Part of a small language model's weights.
Training: a variant of Muon for these matrices, 166M tokens, 5063 steps.
Each number is 128 + 32 x the weight over the matrix's rms, rounded and kept within 0 to 255. Layers, rows and columns count from 0.

# layer 5 MLP down, 128x1024, rms 0.0688, rows 0-53, columns 512-639
[[128 165 126 141  66 150  87 216 113 134  86 127 143 135  85 164 130 116  95 117 128 135  64  95  85 157 124  92 125 186 120 119 100 148 148  81 179 153 131 149 140 127 204 136  71 118 200 161 142 143 129  96 135  95 119 121  95 163 132 115 119 169 122 139  71 156 141 103 133 133 155  49 106  92 139 129  83 103 156 130 192 105 117 132 194 113 130 168 104 122  67 149  73 122 132 198 163 168 114 116 134  92 115 127 177 112 161 117 197 122 135 134 134 129 119 119 124 137 138 157 169 120  10 133 109 137 140 188]
 [128  95  49 121 119 142 140  37 148 171 192 204 169 135  91 205 117 122 111 137 101  75 151 134 148  76 111 169  61 126 133 143 112 112 119 217 104 181 138 121 174 137 113 106  90 123 130  98 137 125 128 135 128 113 131 154 158 202 145 135 126 135 135 148 162 165 153 109 132 104 154 109 198 122 126 129 165 140  77 142 197 148 171  57  61  97 184  93 122 106 142 127 106 119  58 129 104 101 119 133 132  87 164 138 165 147  53  80 170 148 145 127 115 143 127 146 134 117 128 136 100 168  99  70 101 114 148  61]
 [128 123 210 168 127 116 112  54 123 231 141 123 125 148 121 160  85 151 167 122 149  61 207 137  16  64  98 171  97 134 155 126 134 148  98 101 141 108 134 130 170 181 144 139 114 131 131 109 119 141 133 114 135 104 117 188 104  49 116 134 116  71 127 121 100  72 136 131 130 116 106 162  95  89 112 119 160 160 101 130 180 219 144 112 113 153 167 131 115 156 201 182  69 157 147 118 102  94 111 117 103 147 144 118  87 112 108 122  61  95 110 120 141  91 152 121 132 115 104 185 115 130 191  75 109 111 123 145]
 [128  92  74 101 135 112 132 202 141  97  80 168 150 144  97 172 160 146 123 116  93 138 204 149 117 132 127 130 171 123 134 120 165 139 138  98 132 134 117 124 155 118   0 123 133 100 111 139 119  80 133 132 128 102 130 100 124 157 115 135  90 149 185 104 119 186 147 158 101 119 187 165 158  84 123 129 144  93 106 137 122 162 107 101 113 126  96 131 168 233 175 171 146 106 149 106  77  97 140 155 110 111 169 131 130 139  86 140 141 110 164 155 111 109 173 150 140 158  98 127 116 137 167 154 143 138 113 170]
 [128 166 212  86  60 154 139  98 153 117  74 138 171 115 115 149 112 127 109 129 158  98 194 141 208  89 142 115 117  99 133 120 124 128 128 100 160 176 128 114 139 115 151 137 138 137 132 124 125 122 118 100 122 163 123  74 157  99 136 141  79 104 105 132 220 123  79 106 148 122 162 191 155 135 116 132 148 126 167 121 139 168 163 157  77 138 129  95  77 186 198 116 133 141  87 112 135 106 112 129 110 131 142 126 136 117 116  97 162 117 118 130 160 125 120 122 128 131 124 155 140 124 118 158 133 130 121 135]
 [128 131 105 137  85 128 144 170 114 113 110  99 133 107  57 195 152 125  60 116  96 135  73 116 147 112 119 110 114  79 114 128  90 132 162 185  70  90 131 127 167  50 114 166 152 120 114 150 110 150 126 150 131 121 124 143 136 206 181 137 130 156 118 113 156 178 125 125 179  98 128 165 118  82 116 130 149  63  59  80 132 185  97 132 152 151 105  83 126 139  84 157 180 156  92 149 185 156 129 124 118 144 150 130 170  83  99 115 131 104 138 116 160 119 136 125 122 144  83 153 143 108  69 151 141 113 130 188]
 [128 101 112  75 109 137 138 140 136  87 129 137  90 111  91 113 123 144  90 114 120 118 171 123 169 115 147 129 208  65 119 125 175 128 139 100  59 149 123 116  68 100  92 125  73 133 166  80 123 112 147 100 135 123 105 166  93 129 105 110 138 107 109 124 159 130 122 137 135 144 128 119 115 159 116 134 105 147 157 137  78 122 123 158 142 140 114 121  93  92  66 145  73 124 143 145  46 159 116 107 121 119 239 110  99 123  87 112 135 122 136  97 131 121 122 119 120  94 149  93 149  87 125  75 160 129 112 111]
 [128 128 156 103  50 118 130 149 195 103 107 130 141 106 162 114 144 132  94 138  71 105  27 126 146  96 111 105 128 172 131 125  94 127 126 159 139 142 135 127 147 140  90 123  98 104 106 145 117 142 131 209 118 125 136 128 128 166 110 165 102 130 140 149  98 111 120 112  98 159 175 137 180 153 135 116 105  84 192 124 122 160 127 109 159  97 123 139 231 133 145 127 176 171 164 161 135 104 122 129 142 169 148 124 160 143 135  69  99 121 129 169 140 122  97 141 107 114  72 151 131 189 171  78 114 150 131 160]
 [128  97 136 132 158 113 152 203 120 159 109 103 133 181 148 148 104 139 173 135 120 153 204 139 148 131 117 127  83 132 137 123 132 136 114 119 107  95 131  99 134  86 124  93 108 147  85 151 141 100 140  89 116 168 131 123 144 110 125 116 105 131 111 119  63 142  86 193 188 124 176 150 147 146 142 135 180  84  80 113 151 107 131 145 151 111 159 126 171 129 205 114 198 135 130 137 127 158 144 107 138 176 139 129 104 137  82 184 118 116 133 101 137 121 124  96 124 159 122 143 103 137 167 132 162 137 122  73]
 [128 108 122 113 117 116 153 129 166 166 172 118 175 145 117 146 136 145 101 125 111 114 148  79  54 140 107 112 164  98 132 129 138 125 162 130 149 179 133 128 122 182 179  91 117 132 122 107 126 143 115 110 120 107 135  83 138 104  80 126 137 136 141 126  75 170 135  98 105 141 135  82  95 119 151 112 106 149 125 113 120 111 133 226  78 118 134  96 134  99  79 100  41 107  51 143 122 127 138 137 170  81 140 134 117 130 177 109 108 133 133 148 129  95 118 105 125 135 132 133 138 133 151 188  73 133 129  93]
 [128  46 169 112 180 120 118 154 124  84 145 117 131 168  83 130 118 147 106 132 150 162 140 107 178 117 154 113 163 186 135 128 172 141 103 147 119 118 126 132  99 156 105 145 118 146  87 192 115 151 136 222 132 133 143 131 129 144 166 141 146 189 138 128 154  69 128 145 110 114 187 206 108 135 147 132 158 139 200 154 133 150 115  96 132 128 150 149 103  87 138 105 132 139 185 142  91 136 142 139 115 145 153 134 126 135 145 169 110 127 129 156 146 132  84 112 128 155 136 102  89  76 166 130  77 130 138  58]
 [128 131 112 144 118 131 174 180  42  89 123 153  76 171 116 133 143 142  58 135 164 118 132 124 128 143 123 140 128 139 157 129 177 117  86 161 135 136 129 102 127 151 118 131 126 144 115 139 131 125 151 130 127 148 128 117 144  93 138 119 185 193 145 119 172  87  77  60  16 126 202 112 151 148 143 125 184 162  96 119 124  88  54 155 127 116 150 129 191 120 117 140  85 122 113 154 146 200 107 136 148  31 203 138 108 100 139 130 192 128 134 122 128  92 172  98 108 140 165 121 121 172 177 190 121 141 137 119]
 [128 134  55  79 133  94 113 126 105 192  98 106  94  98 115 111 107 127 192 124 101 170 164 119 129 136 118 120 135 127 115 130 171 113 135 206 128  99 118 115 119 146 127 141 128 143 102 156 133  89 127 177 134 133 130  66 137  83 167 142 169 132 111 119  90 153 126 161  96 136 171 254 128 107 143 130 187 178  50 136 160 143 162 145 190 108 101 121 117 107 129 106  62 157 130 148 184  96 116 131 117 142  70 133  79 125 100  85  88 135 120 112 160 130 103 166 118 127 135 106  88 147 234  78 120 109 118 174]
 [128 189  95 156 152 149 100 159 100 139 167 116 111  85 103  75 113 162 164 134 140 116 131 123 179 107 142 115 138  93 120 120 135 129 159 152 171 161 123 150 106 140 129 175 131 118  77 138 138 122 141  73 136 156 125 155 134 114 138 151 176 119 107 110 133 140 129  99  75 126 148  16 112 220 130 128 109 178  85 105 159 122 106 143 159 122  89 130 159 162 185  82 119 124 206 161 134 148 143 132 111 143 107 138 128 103 122  91 174 132 139 139 141 150 122 180 113 141 154  72 116 175 132  95 137 117 132 106]
 [128 188 196 137 200 145 139  41 135 159 178 110 155 202 113 127 142 132 145 123  96  68 127 134 122  74 117 155 163 125 149 129 140 118 134 169 118  86 132 115  80 149 152  93 129 118 103  96 114 129  94  56 130 138 112 112 124  75 119 120 154 109 130 134 146  90  79 128 141  76 115 132 140 133 108 125 122 113  69 147 130  94  99 186 178  85 138 142 156  92  83 136 133 183 195  86 125 101 131 111 127 117 255 130 203 128 129 103  82 138 116 104 154 131 171 131 115 138 123 119 119 153  83  77 135 132 134  61]
 [128 123 169 188 127 113 126 177 146  21 144  64 128 112  94 143 144 102 166 123 169 111  52 133 100  70 114 119  95 122 145 118  88 128 136 113 150 102 126 115 116 190 177 127 122 167 133  86 134 136 134 215 121 173 119 147 124 128 103 129 159 135 121 143 160 159 156 123  57 137 176  89 148 179 111 128 165 125 155 121 120 162 140 166 170 139 109  70 104 111  22 116  98  60 127 161 105  89 129  97 117 213 135 119 171  91 186 116 138 128 150 140 135 110 130 163 119 136 116 182 151 107  62  94 172 120 128 102]
 [128 230 118 124 129 146 123 139  93 134 116 151 128  75 114 105 123 134  92 131 160 109  96 137  91 165 143 151 198  87 124 130 107 120 143 143 108 109 129 141 171  98  82 121 194 138 190 154 129 116 130 111 131 138 145 138 145 133 134 101 146  78 143 101 171  45 136 125  99 143 111  99 147 119 150 152 174 122 146 155  56 129 118 104 118 123 120 122 105 135 118 128  92 159 147  33 166 172 138 136 136 141 126 141 167 186 133 182 158 133 135 148 119 163 135 113 130 134 148 128 104  88 147 130 115 137 120 160]
 [128 108 199 104 246 104 145 179 112  87 106 158  74 109 112 153 116 145  99 126 112 113 100 138 141 202 127 135 100 147 162 137  81 125 155 129  70 146 128 133 126 209 151 164  95 107 129 134 141 121 123 104 134  90 129 133 113 130  94 141 145 173 132 139 152  83 130 123 173 134  79 165 128 150 131 134 148 153 208 122 170 104 120 168 175 128 106 168  93  69  31 149 101 116  70  71 136 111 124 139 119 177  91 125 111 113 130  86 125 134 114 102 109 146 188 135 118 181 143 151 156 122 129 129  85 137 113 192]
 [128 140 125 162 174 152  86 160 124  96 141  50  81 125 170  52 114 146 144 106 160 178 180 149 193 129 131 120 132 117 110 122 132 124 104  72  59 135 108 130 150 132  11  99 149 119 145 109 139  67 121  62 131  90 128 211 151  89 134 128 160 148 137 110 172 107 140 138 162 120 100 179  57 159 105 126 135  99 119 122 173  78  95 103 117 157 109  85 140  88 144 165 133  96 167  36 169 186 119 103 121 113 104 116 116 138 214  35 192 132 119 117 109 130 139 121 123 124  53 141  64 113 179 139 110 119 123  98]
 [128 200  55 138 128 117 153 130 161 129  99  96 128  91 113 225 149 132 147 117 137 166  91  95 151 144 128 185 154 165 156 124 130 132 175  85 127 127 141 148 224 147 133 124 137  94 105 144 121 135  97  72 121 151 131 120 116  83 130 132 144 123 109 138 154 100 125 107 158 125 164 119 213 109 139 130 163 138 109  96 181 169 178  88 159 164 114 155 116 157 139 132 144 115 119 140 179 117 119 124 125 156  59 117  82 167 170 145 167 127 145 143 133 140 130 128 146 151 118 103 172 146 196  62 133 145 133 127]
 [128 136 123  85 149 138 110 102 161  86 106 167 159 173 195 248 142 131 145 127 133 124 200 106 147  89 170 148 160 186 122 141 115 126 101 123 133 104 130 116 127  69  99 132  71 139 145 115 134  95 132  86 133 161 139 129 116 141  92 124 144  76 112 139 105  87  78 151 121 127 149  97 166 170 142 144 244 161 108 148 175 158 179 112  76 150 130 173  85  95 241  93 107 147 112 136 163 133 134 130 138  60 173 127 101 173 108 115 169 165 134 134 122 167 125 116 121 118 165  82 173 111 231 118 173 132 132  82]
 [128 113 170 105 180 133 157  94  90 181 129 111 134 116  92 153 162 138 112 125 170 129 131 134 137 158 133 106 155 119 129 123 123 112 132 175 106 159 130 114 173  93 131 139 141 108 121 128 133 113 107 125 141 110 113 162 104 172 142 125 149 173 119 135 119 117  96  83  70 127 177 209 133 132  96 112 109 141 185 121 132 160 113 117 136 152 113  64  78 130 162 135 160 171  98 160 180 135 117 127 105 121 111 105 109 117 193 173 156 117 122 134 123 111 188 103 131  91 112 141 180 154 198  97 159 115 120 116]
 [128 148 181 108 201 128 106 116 137 146 112 138 134 194 151 196 147  93 149 144 122  87 100 122 126 111 110 106 131 105 127 113 147 126 120 121 137 153 132 108 103  70 104 128 121 139 137 120 128 158 127 129 129  99 140  21 115  69 143 116  89  89 129 145 118 109 123 112 136 134 110 141 122 131 139 131 158 170 148 154 106 178 142 111 160  92 151  65 127 184 179 197 146 140 162 200 117 111 131 139 119 125 137 135 148 124 118 173 116 115 141 144 126 116 107 168 148 138 118 133 153 126 171 116 114 110 132 168]
 [128 191 103  98 129 140 148 191 104 152 136 143 158 136  94 153  99 102 169 140 144 155 148 107  97 142 146  81  95 106 146 143 150 144 119 140 153 113 145 119 111 196  79 151 138 109 118 120 117 173 130  78 134 167 135 178 115 168 119 106  97 110 143 165  79 120  92 125  90 148 123  80 127  77 152 112  98 127  96 160  83 130 143 219 167  82 138 119 147 125 180 121 210 167 152  98 184 143 136 132 110 164 113 145 141 103  99 162  77 119 119 133 130 135  75 161 131 122 121 119 141 101 136 136 134 148 155 106]
 [128 144 208 121 142 151 115 132 143 200 144 101  90 150 197 187 136 156 237 131 166 155  98 129  56 119 110 165 125 194 126 135 167 130  61 167 120 100 122 102 154 123 133 135 145 138 181  92 131 157 132 131 131 139 112  88 149 131 156 120 112 102 123 153 169 142 118 174  60 123  67 180 119 107 130 131  90  97 115 137 161 170 138 116 135 110 132 140 152 151  84 116 170 111  93 140 209 122 115 129 131 199  44 133  21 130 178 234 100 137 124 117 115 109 127 110 118 119 144 146 128 153  80 137 110 146 132 114]
 [128  86 135 114 111 130 140 154 172  90  87 142 152 123 100 218 121 140 163 133 107 155 108 112  36 107 146 132 137 170 131 129 152 131 131 143 142 143 141 150 106 183 133 132 127 119  88 110 145 140 141 131 135 111 132 110 114 162 129 126  67 135 147 144 143 144  84 109 150 143  84 176 145 122 120 123  90 144  73 102 166  48 131 117  21 158  60 128 116  83 128  99 126 120 102  88 139  88 125 144 122  88 130 124 160  97  97  38 133 121 117 116 129 143 101 129 116 122 130 146  98 175  79 135 131 137 127  75]
 [128 158 201 158 169 131 110  57 153 132  71 151 132 109  50 149 112 148  68 130 136 110  87 140  96 144 115 113  74 178 148 127 160 113 139  85 196 152 122 124 168 160  80 149 142 136 126 141 127 195 160 155 122 126 133 150 131 124 164 148  95 191 132 114  87 102  87 163 112 158 146  89 183 195 142 135 136 153 154 118 179 137  96 115 110 143 185 123 142 185 150 117 188 126 132 116 141 137 131 132 110 148  47 137 155 118  87 150 147 116 151 134 119 121 100 103 115  83 132 156 134  95 150 108 174 102 127 131]
 [128 134 118 247 164 153 119 102 106 160 102 111 224 120 168  98 129 141  91 124 136 161 128 110 152 119 128 136 107 133 153 118 146 135 164 125 137  69 140 129 116 143 208 131  96 144 126 126 113 113 118 128 125 127 136  62 135 109 111 114  85 162 167 135 108 156  78  92  76 113 131 124  72 171 139 122 152  86 191 156 149 131  91 192 235 137 120 122 139 191 147 123  96 138 120 190 102  99 126 131 121 155 200 146  92 145 119 172 162 123 136 140 105 120 140  90 129 107 133  97 181  85 147 111  97 123 133 147]
 [128 118 127 122 137 126 189 152  82  56 149 121 113 187 100  95 153 125 217 134 126 159  76 126  86 126 127 171 132 117 138 136  82 134 128 151 160 185 132  96 167 154 201 130 154 109  85 109 148 163 136 116 142 140 111 104 130  99 126 158 138 114 141 131 173  81 120 103  90 110 148 131 142 187 131 143 107 173 161 176 134 169 140  90 158 150 155 103 114  95 127 137  43 127 109  95 114 191 131 122 131 152  94 119 152 108 160 140 110 125 139 128 136 135 127 104 143 173 171 139 108 140 129 162 165 108 142 113]
 [128 136 194 118 162 115 141 135  32 140 160 139 177 121  81  90 117 167 131 124 113 153 147 148 128 114 121 172  71 131 117 125  77 123  93 148 161 110 119 138 153 129 110 120 186 146 127 117 110 155 142 116 127 141 118 105 132  92  93 153 174 117 149 118 181 174 116 119 174 137  91  59 129 102 112 126 138 167 129 152 109 192  86 126 114 115 143 145  66 116 104 118 108 155 155 149  76 114 121 102 131  94 183 127 193 138  63 141 162 137 147 122 128 125 127 137 126 114 139  49 135 133  92 152 101 137 122  95]
 [128 117 139 179 113 149 105 130 131 162 140  98 118 105 136 119 155 158 149 142 116  83  95 129 105 103 118 148 137 137  91 124 177 126 173 109 119 168 118 121 118 115 138 137 185 121 150 133 119 135 137  66 132 125 125  94 136  96 140 134 162 181 115 165 120 196 171 114  83 109 144 142 185 125 127 142 132 162 122 135 116 109 153  57  61 137 102 156 178  72 130 115 145 132 112 116  92 128 119 127 126 207 136 128 141 154 152 207 111 127 139 131 104 122 122 140 133 106 128 118  92  94 146 154 159 121 124  78]
 [128 174  88  87  76 152 183 128 165 109 105  88  73 114 176  28 127 100 169 119 130 125 138 148 142  77 121 129 172 134 124 123   0 123 108 105 161 131 127 142  96 117 185 124 103 113 140 104 112  90 135 131 114 186 124 113 126 145 140 118 154 118 104 132 109  46 121  91 208 106 144  68 173 191 129 125  80 119  97 122 132  85  90 121  54 125 124  62 144  96  65 118 188 135 127  97  94  97 109 130 122 117 111 126 166 122  48 144 127 120 122 155 144 125 157  90 136 155 146 126 110 141  73 205 129 136 133 194]
 [128 113 162 146 127 119 178 180 132  74 112 148 168 144 249 213 122  89 175 126 146  84 204 146 162 100 122 162 169  87 121 131 145 134 108 135 153  90 119  98 111 154 106 130 170 106 155 145 112 158 119 145 119  96 127 193 121 136 123 134 142 163 143 130 127 187 119  99 137 132 156 164 127 167 132 156 133 137 149 149 146 114 130  77  99 117 103 118  64 150 139 138 199 102 159 114 243 153 127 130 129  77  21 124 104 137  94 171 128 144 132 141 144 128 167 105 121 126 181 139  43 112  79 149 142 115 131 173]
 [128 195 149 175 124 124 156  30 176 111 110  81 122 142 238  73 149 116 222 126 139 128 122 144 119 163 116 131 106 162 135 125 150 124  95 133 226 108 113 164  85 123 140 106 123 112 158 116 154 117 143 143 129 138 127 176 133 180 107 135  94 125 137 113 130 170 124 109 209 147 159 245 137  53 153 118 107 126 167 137 131 141 135  31  67 120 171 161 130 136 148 106 145 111 153  97 138 142 118 131  94  98 135 129 147 131 114 155  90 139 121 144 128 171  99 125 128 136  84 104 157 117  45 130 117 150 133 131]
 [128 152 153 156 171 112 172 111 190 154 105  85  67 142 131  58  94 125  74 139  83 100  85 156 105  96 103 158 132 180 108 133 150 155 104 117 110 142 136 126 150 107 203 138 148 161  74 124 141 126 143  62 118  71 120  67 164 145 137 141 124 106 139 126  96 170 175 135 157 161 111 230 152 149 125 135 121 151 197 171 178 138 118  98 161 105 135 105  69 138  89 110 131  86 149  85 118 109 150 133 116  84 102 137 180 132 174 149 166 135 125 112 134 104 107 136 145 137 113 102 123 146 103  67 104 136 131  88]
 [128 121 200  57 121 128 133  85 143 109 122 197 108 138 168 177 197 123 171 111  95  76 133 156 143 105 105 163 126  71 102 138 108 143  76 178 126  85 139 108  73 173 129 118 112 167 137 131 122 111 139 152 135 103 135 158 134 120 106  93 153 171 133 122 116 131 142 162 157  92 107 110 141 213 112 125 110 177  94 134 138 150 139 104 141 134 107 129 122 133 122 139 129 171 150 114 122 122 132 119 160 134 179 122 115 124  92  95  71 141 136 138 123 127 170 150 123 127 175 170 133  60  86 167 190 121 122 101]
 [128 129 114 115 116 134 145 137  44 201 144  77  42 179 118 111 128 122 149 131  99 172  10 109 173 115 137 153 118 242 151 139 120 126 109  86 145  86 124 124 123 161 167 123  91 136 130 135 122 143 136 134 112 191 142 183 149 150 143 103  60 112 141 131 128  69 130 100  38 128 158 127 137 153 116 128 106 151 137 118  82 193 136 106 188 140 139  84 121  78 157 132  66 146  74 150 129 110 129 123 117 113  15 130  76 126 142 139  99 117 123 122 126 124 117 214 131 135 115 169 114 174 122 120 139 113 134  76]
 [128  42 207 195 125 132 110 160 110 168 160 143 121 163 107 122  88 133 145 139 136 189 120 116 153  84 141  94  24  81 145 130 170 120 160  54 153 162 131 112  78 140  93 172 154 129 161  98 136 138 149 120 121 106 135 149 125 128 105 118 143 140 132 137 124  46 118 153 131 114 156  27 152  69 158 135 103 150 109 156  71  89 131 156 228 125 142 139 196 173 156  83 104 136 150 134 159 182 136 133 137  71 196 134 116 123 130 154 175 134 134 120 153 112  85 154 115 108 101 109 150 120 146 141  89 159 113 111]
 [128 175  89 144 115 115 151 148 185 202 160 133 163  84 117 201  90 135 200 114 182 114 110 111 163 169 133  94 117 173 110 130 155 131 146  95 153  56 122 160 102 154  37  88  95 127 132 102 139 107 140 187 125 111 129 113 110 196 143 104 157 171 129 103 134 181 142  71 255 136 147 155 156 140 111 133  98 139 140 135 169 162 170  65 117 152 182  70 125 135 108 117 246 111  96 132 145 141 114 110 118 168 126 112 152 120  80 200 132 121 114 106 125 146 122 176 132 127 109  92 160 126 158  75 121 130 124  38]
 [128 149 106 104 125 129 105 236 113  86  82 128 188 180  68 116 114 149 129 140 109  73  70 122 151 127 158 121 145 132 126 128 101 147 129  95  76  75 127 138 121 188  30 105 151 145 144 100 122  82  97 115 129 130 122 170 116 104 107 136 121 130 126 154 180 100  74  90 138 126 118 111  48 158 116 113  95 156 103  97 189 170 157 115  75  95 100 138 129 136 148 138 120 102 125 139 120 200 146 117  85 123 105 133 128  72 180  89 140 126 132 107 112 116 153 123 141 143 143 134 113 164 168  89 122 120 130  49]
 [128 115  99 160 194 121 148  63  85 121 120 116 244 159 203 108 161 151 180 124 150 126 183 144  47 161 127 150 179 244 143 124 154 111 175 126 152  85 120 140 148 105 160 130 105 131 148 128 108 138 131 139 126 123 112 162  99 173 123 113 110 112 124 127  92 120 156 100 135 110 138 180 155  52 104 119 162 144 135 123 153 159 127 120 167 116 129 137  66 137 127 127 167 155 117 109 202 142 118 117 126 156 255 106  94 153  89 157  84 122 122 130 116  89 157 150 127  85 132 149 148 110 175 186 134 114 118 205]
 [128 154  71 118  98 106 197 160 223 240 138 163 173 149 110 153 155 112 149 115 164 104 142 117 145 139  97 127 126 146 138 124 119 120 114  85 157 149 145 116 139 123 116 115 103 101 109 144 127  78 115 110 131 148 122  59 121 131 149 134 180  32 118 155 120  76  86 109 122 114  62 154 139 128 114 148 137 134 107 116 155  75  68  57 169 113 130  82 126 155 228 104 121 142  90 203  83 100 118 108 112  91 150 128 100  92 152 154 119 109 121 114 119 140 109 111 126 135 132 109 190 155 118 182  44 128 137  99]
 [128  99 155 142 148 152 116 160 132  46 133 165 111 107 126 116 127 127 159 135 115 113 142 106 138 142 129 153  96 137 130 119 109 131 124 124  70  99 118 134 172  73 129 140  96 126 101 174 120  98 126 123 130 154 119 132 116 153 165 155 106 119 117 111 128  71 157 163 132 136  84 137 129 161 127 139  97 178  89 116 163 205 123 144  95 141 112  93  79 148 119 168 119 153 145 112 109 126 145 128 109 127 123 130 167 130 116  49 163 106 145  95 129 132 109 122 118  92 137 111 144 114 135 126 167 123 124 117]
 [128  89 141 114 140 140  99  58 149 255 146 158 156 157 132 109 114 117 217 131  95 140 188 135 115 165  84 115 130  68 106 133 109 124 191 144 121 209 130 162 104 164 146 116 152 125 147 121 132 153 106 142 133 122 129  66 115 147 157 129 140  43  96 118 109  93 162  85 186 124 145  69 141 170 124 114  94 149 173 159 125 156  84  98  78 101 136 166  73  92 187  84 133 114 136 146 160 167 128  97 127 134 121 115 134 130 164 123 103 118 128 128 165 155 110 172 146 158 137 129 136  95 105 146 144 116 152 197]
 [128  58 103 121  77 143 112 114  70  76 116 139 147 159 191  58 162 109 148 127 105 111 143 134 147 165 124 128 133 138 120 120  95 114  82 150 147  53 143 132 152 128  77 125  86 108 128  83 144 147 116 159 130 165 130 149 130 122 172 135 100 113 149 122 171 141 144 200 104 154 126  92 133  67 127 120 130 136  54 158  99  79 157  37 147 119 115 150 138  80 147 162  83 161 136 108 167 107 131 135 139 137 161 125 148 108  89 157 122 130 136 121 143 134 141 141 125 138 123 147 111 156  96 162  68 126 125 111]
 [128 115 118 129  91 133 120 140 128 173 138 163 131 170 114 116 129 132  93 137 135 141 150 142 145 127 163 151 148 116 127 137 163 129 116 147  48  73 132 128 140 163  83 106 128 121 128 138 142 159 121 150 142 130 135 175 120 111 142 162 185 116 148 113  12  86 143  42 140 146 151 178 134  46 107 137 151 139 138 158  96 126 125 162 115 144  84 151  98 143 119 218 166 216  87 135 106 137 118 142 138 127 118 113 114 114 244 154 138 130 109 131 120 142  80 142 137 140 122 146 120  96 149 175 136 133 133 142]
 [128 156 198 119 175 118 119 174 134  92 155 122 177  89 207 149 175  99 100 128 132 157 169 127 100 102 104  97 128 137 142 119 144  94 133 210 150 166 120 154 107 175 210 126 143 132  92 137 143 151 121 151 132 145 130 136 142 152  85 155 135 126 115 126 140 125 120 144 143 101 113 118 145 189 122 126 175 120 149 162 129 104 121 199 240 140 111 161 164 117  52 166  94 122 176 202 135  82 126 141 127 111 193 113 164 118 106  92 139 147 154 118 132 145 182 109 155  81 166 146 167 185 151 142 180 116 140 152]
 [128  85 118 160 145 161 144 161 120 178 117 159 144 107 173 200 169 127 127 133 111 154 167  97 160 118 146 123 142  61 162 133 187 123 132 133 194 166 120 153 162 224 165 127 126 129 160 130 132 119 124 212 128 113 129 183 119 144 133 128 175 102 105 119  70  87 106 155 127  92 142 122 176 155 132 126  52 148 121 106 146 173 154 105 125 104 159 173 140 168 137 152 138 145 163 107 108 134 164 112 137 170 115 120 109 153 159 100 152 122 122 116  97 104  94 126 107 146 131 124 150 143 107 184 134 114 111 173]
 [128 110  87  67  75  97 119  95 182  63 103  68  78 119 105 154  75 101 152 129 159 127  85 120 135 163 117 128 125  97 125 129 138 127 104  88 110 111 130 141 199 140 119 131  70 119 115 132 115 148 119 106 131 109 136 120 118 154 148  80 157  73 126 146  66 120 122 105 212 147 138 116 143 127 132 108 192 111  64 139 142 145 101 149 144 123  80 133 112 139  91 196 178 121 113 142 150  94 149 131 113 141 126 123 158 114 140 131 153 116 123 153 107 136 121 119 129 126 105  95 156 105 107 121  59 147 123 185]
 [128 164 131 121  81 101 115 121  95  65 150 138 136 184 186 170 117  78 117 130 109 123 184 120 140 158 121  99 136  67 143 126 169 126  89 147 135 206 116 111 159 136 123 105 108 143 128 151 119 114 111 212 121 176 135 146 151 118 120  79 163 184 135  92  56 102 135 134 133 103 181 128  81 148  95 117 108 142 110 132 166  67 148 232  94 122 130 124 121 136 158 165 164 139 191 135  36 132 131 123 125  91  86 133 168 146 154 183 137 134 115 137  87 142  84 137 124 145 120 139  69  85   9 113  91 119 120 148]
 [128  68 160 161 128 137 118 163 133 108 138 127 140 115 196  55 124  91 165 126 129 151 149 125 113  88 108 151 124 180 142 130 127 124 186 106 111  86 135 102  87 179 138 114 174 133 110  87 132 125 124 108 129 164 131 144 148 131 133 152 130 122 104 119 101 137 150 121 124 107 113 118 107  98 126 125 184 135  87 112  67  94 125 255 167 131 127  72 141 121 143 155  85  85 151 187  96 137 119 142 140 143 126 123 151 115 151  88 121 134 121 138 182 180 142  97 169 134 116 149  82 105  76  51 136 125 135 113]
 [128 141 133 223 182  99 107 218 163 113 164 142 184 146 239 214  94 144 144 133 108 119 172 181  94 107 124  82 124 133 118 132 197 142 149 170 139 104 129 129 175 137  87 143 126 116 113 149 148 109 126 123 129  95 126 115 124 154 152 112 140  76 104 142 114  96 126 151 111 114 107  68 123 132 136 136 135 138 117 130 115  67  96 121 105 144 108  85 185 127  55 128 121 144 115 137 181 145 145 131 142 147  90 132 136 124 141 150  98 121 117 105 136 133 167 109 142 102  89 109 167 188 115  65 119 141 123 132]
 [128  98  98 116 132 174 110 160 158  97 159 148 133  98  62 100 108 105  82 129 131 148  99 182  63 155 142 120  93  58 108 126 186 113 116 127 159  95 131 132  94 129 153 127 108 135 100 124 105 114 134 164 131 138 120 114 176 176 157 113  80 126 145 150 127 153 175 150  85 154 116 107 121  68 123 127 144  39 171 136  57  95 111 151  63 166 137 145 119 172 125 153  73 155 100  89  93 179 108 113 128 108 118 123 166 148 196 139 119 131 129 125 109 153 113 117 118 132 138 102 146  98  91 116 145 119 127 149]
 [128  63 102 107 115 125 136  77  70 122 116 139   0 121  74  59 123  99  81 138 111 207  72 133 178 106  88  82  99 175 115 140 117 156 101 125 116 119 129 117 125  46 114 124 170 144  91 143 137 149 129 180 125 193 124 137 127 141 129 108 205 130 156 140 148 164 135 149 191 106  99 106  92  25 142 127  70 144 161 121 162  98 104 133 117 125 114  71 120 103 138 107  61 125  91 125 108 131 133 144 110 132  77 140  98  90 102  59  89 129 101 119 114 165 126  83 124 110  88  96 121 110 124 209 156 129 143 110]]